Weights of a small transformer language model.
Size: 12 layers, width 224, 7 heads of 32, MLP 896 GELU, vocabulary 512.
Training: a variant of SOAP for these matrices, 4917 steps.
Each number is 200 + 30 x the weight over its row's rms, rounded and kept within 0 to 999. Layers, rows and columns count from 0. The size before them is the row's rms in percent of the matrix's.

# layer 9 MLP down (transposed), 896x224, rms 0.172, rows 882-895, columns 56-111
102,185,188,210,254,174,193,180,176,205,228,149,233,201,179,201,189,220,197,141,209,166,185,209,204,200,236,209,232,232,196,233,199,188,236,222,217,177,220,171,183,203,204,224,142,194,214,171,193,243,156,152,214,210,177,241,165
095,207,254,210,244,166,179,147,173,141,216,178,211,206,165,233,202,218,184,235,233,203,184,164,249,200,228,195,197,238,155,221,245,143,222,223,222,236,246,178,241,193,185,176,249,191,212,182,174,177,152,184,188,208,190,197,237
098,132,205,200,184,229,208,228,177,230,176,168,229,214,252,174,269,193,261,185,225,227,186,239,213,155,188,232,171,221,190,212,219,221,271,198,193,217,202,222,190,221,175,180,207,233,165,221,106,171,263,238,229,236,198,208,255
095,223,163,220,193,231,211,196,194,215,198,177,226,223,229,257,170,256,150,218,240,245,240,201,227,168,205,225,191,216,105,256,220,159,167,225,204,190,161,169,178,206,189,211,175,200,183,208,197,225,180,230,151,208,168,160,176
096,232,184,208,195,190,281,221,210,191,232,182,166,248,159,186,144,135,160,175,210,184,196,195,169,161,135,153,158,231,204,193,261,207,171,140,256,183,200,215,172,158,180,194,187,210,197,204,154,225,249,186,190,155,178,194,229
103,177,205,216,181,223,234,227,230,165,257,256,141,162,200,186,182,196,212,192,202,228,245,258,205,128,186,217,247,253,198,187,173,254,209,184,141,247,162,192,142,163,250,207,162,247,186,191,223,172,193,175,217,196,221,199,183
104,193,217,238,232,172,211,175,241,152,163,239,208,175,177,176,215,185,177,237,182,238,226,198,194,201,219,198,216,266,227,231,172,188,219,203,240,230,202,161,135,233,218,173,216,146,191,221,251,220,193,168,233,148,197,200,209
106,209,209,241,238,184,178,223,186,177,159,263,115,292,219,167,270,190,158,200,211,174,173,176,177,170,172,252,187,158,217,194,148,177,180,221,204,193,163,177,213,201,229,241,164,200,156,218,184,142,178,164,206,209,208,189,183
096,240,215,183,176,208,184,218,170,187,216,172,193,223,255,243,172,193,146,223,222,200,154,215,227,258,164,273,180,218,245,221,241,176,238,196,232,209,194,163,198,175,166,237,181,127,197,168,170,210,272,170,287,229,164,196,198
102,169,244,175,196,212,199,199,215,269,209,229,151,246,193,261,187,204,179,217,195,206,206,170,201,179,181,142,197,190,215,191,171,197,161,218,178,222,173,238,215,186,191,172,187,248,195,147,212,232,136,219,204,219,227,219,168
096,171,194,183,154,211,221,229,166,186,169,191,185,195,155,178,183,179,262,171,185,163,216,172,204,275,201,209,194,186,207,242,223,226,196,193,200,191,223,209,256,162,197,214,169,117,167,177,207,234,177,185,185,193,208,224,176
093,211,162,199,213,241,224,203,189,188,184,186,241,140,190,221,193,183,197,134,149,199,184,271,228,195,154,266,229,167,220,195,214,202,161,215,164,179,162,223,197,190,202,179,189,190,258,203,221,264,199,192,183,145,139,194,219
099,241,193,236,173,211,207,204,217,209,190,239,201,174,185,236,207,177,221,211,218,184,223,174,166,225,211,172,228,174,195,275,229,139,184,210,214,184,322,178,227,205,224,195,164,200,221,183,131,226,176,207,210,182,191,207,156
102,270,198,195,175,203,192,236,207,214,209,160,186,241,179,136,153,231,271,224,249,230,195,147,224,179,204,231,200,261,149,168,185,263,185,185,150,232,213,240,225,209,215,200,193,187,177,201,204,215,174,253,250,171,173,184,228
# layer 9 MLP up, 896x224, rms 0.164, rows 883-895, columns 56-111
096,204,180,216,204,227,196,239,242,160,188,195,195,156,175,144,234,230,200,143,236,199,241,246,205,215,189,228,184,207,180,171,200,168,189,244,169,174,176,169,207,196,241,191,191,223,212,238,194,253,166,216,193,161,197,178,164
097,205,210,218,235,173,155,159,207,169,200,209,220,203,213,224,245,220,171,199,209,195,199,247,290,179,229,140,150,202,199,232,148,156,161,223,235,163,186,194,166,166,230,230,219,178,213,227,188,257,237,206,218,165,171,157,205
099,212,176,196,232,201,186,205,189,242,166,193,210,178,142,205,211,203,166,221,171,219,286,190,216,201,210,189,217,182,210,170,189,202,202,177,222,193,159,219,160,216,141,162,270,210,239,185,185,180,220,208,214,184,172,199,140
096,259,207,276,249,230,220,185,219,236,138,206,185,175,207,225,188,216,169,214,193,171,184,227,148,211,208,199,210,264,208,181,193,175,194,213,165,228,195,193,204,192,210,206,188,219,206,171,211,236,213,227,184,179,179,202,255
104,275,194,220,204,164,159,180,214,257,185,180,203,208,189,208,200,167,210,203,256,243,239,225,163,235,192,187,238,180,198,203,192,175,211,176,221,123,234,218,194,247,196,202,296,187,197,227,165,213,208,212,115,172,199,218,190
100,187,175,225,179,261,172,259,210,183,171,267,169,164,219,166,222,201,189,205,201,180,196,196,221,184,194,244,206,150,225,198,157,251,175,191,181,195,192,192,228,180,237,133,274,195,193,249,168,204,189,212,195,221,232,204,216
105,157,182,168,202,187,199,168,202,167,225,200,169,235,186,225,220,205,266,179,174,220,193,216,233,228,208,160,215,210,257,232,224,186,246,143,189,150,159,206,174,202,158,189,251,226,201,199,196,228,225,252,148,156,229,201,199
097,215,222,191,245,196,176,200,204,223,202,240,193,185,178,213,170,231,170,239,221,156,209,250,214,217,233,204,143,177,236,177,213,216,220,217,213,174,187,183,153,233,225,120,165,205,160,220,199,242,187,209,212,176,128,175,167
098,182,149,226,213,226,231,199,132,196,154,220,268,187,248,210,239,179,209,193,197,202,190,193,171,242,232,199,186,259,198,203,149,155,229,230,251,172,191,212,153,216,233,188,152,195,217,216,205,181,170,205,223,210,181,143,162
095,205,188,196,215,240,180,195,193,170,239,188,228,229,162,224,190,244,162,196,157,161,184,229,212,206,177,252,203,232,171,140,271,236,184,179,176,191,198,174,188,193,200,195,156,169,267,167,198,176,177,221,195,219,222,200,176
099,181,225,228,205,196,208,163,135,172,253,199,167,157,187,144,213,182,226,169,222,209,181,173,203,213,214,239,216,206,214,168,237,227,234,251,224,150,250,222,204,222,260,234,196,223,158,236,167,214,216,192,201,174,221,254,185
097,191,181,189,183,235,169,264,205,191,219,192,201,170,182,207,170,196,133,151,217,205,177,188,242,211,226,232,185,201,241,212,174,188,214,192,140,226,170,200,165,210,112,210,180,174,224,217,202,199,178,173,199,172,211,202,191
092,186,191,174,177,240,174,142,223,171,177,185,166,217,191,197,238,239,154,186,164,215,176,269,220,224,186,134,149,160,226,196,217,165,184,205,219,167,201,217,155,117,186,207,190,172,216,182,206,193,223,200,189,155,215,178,218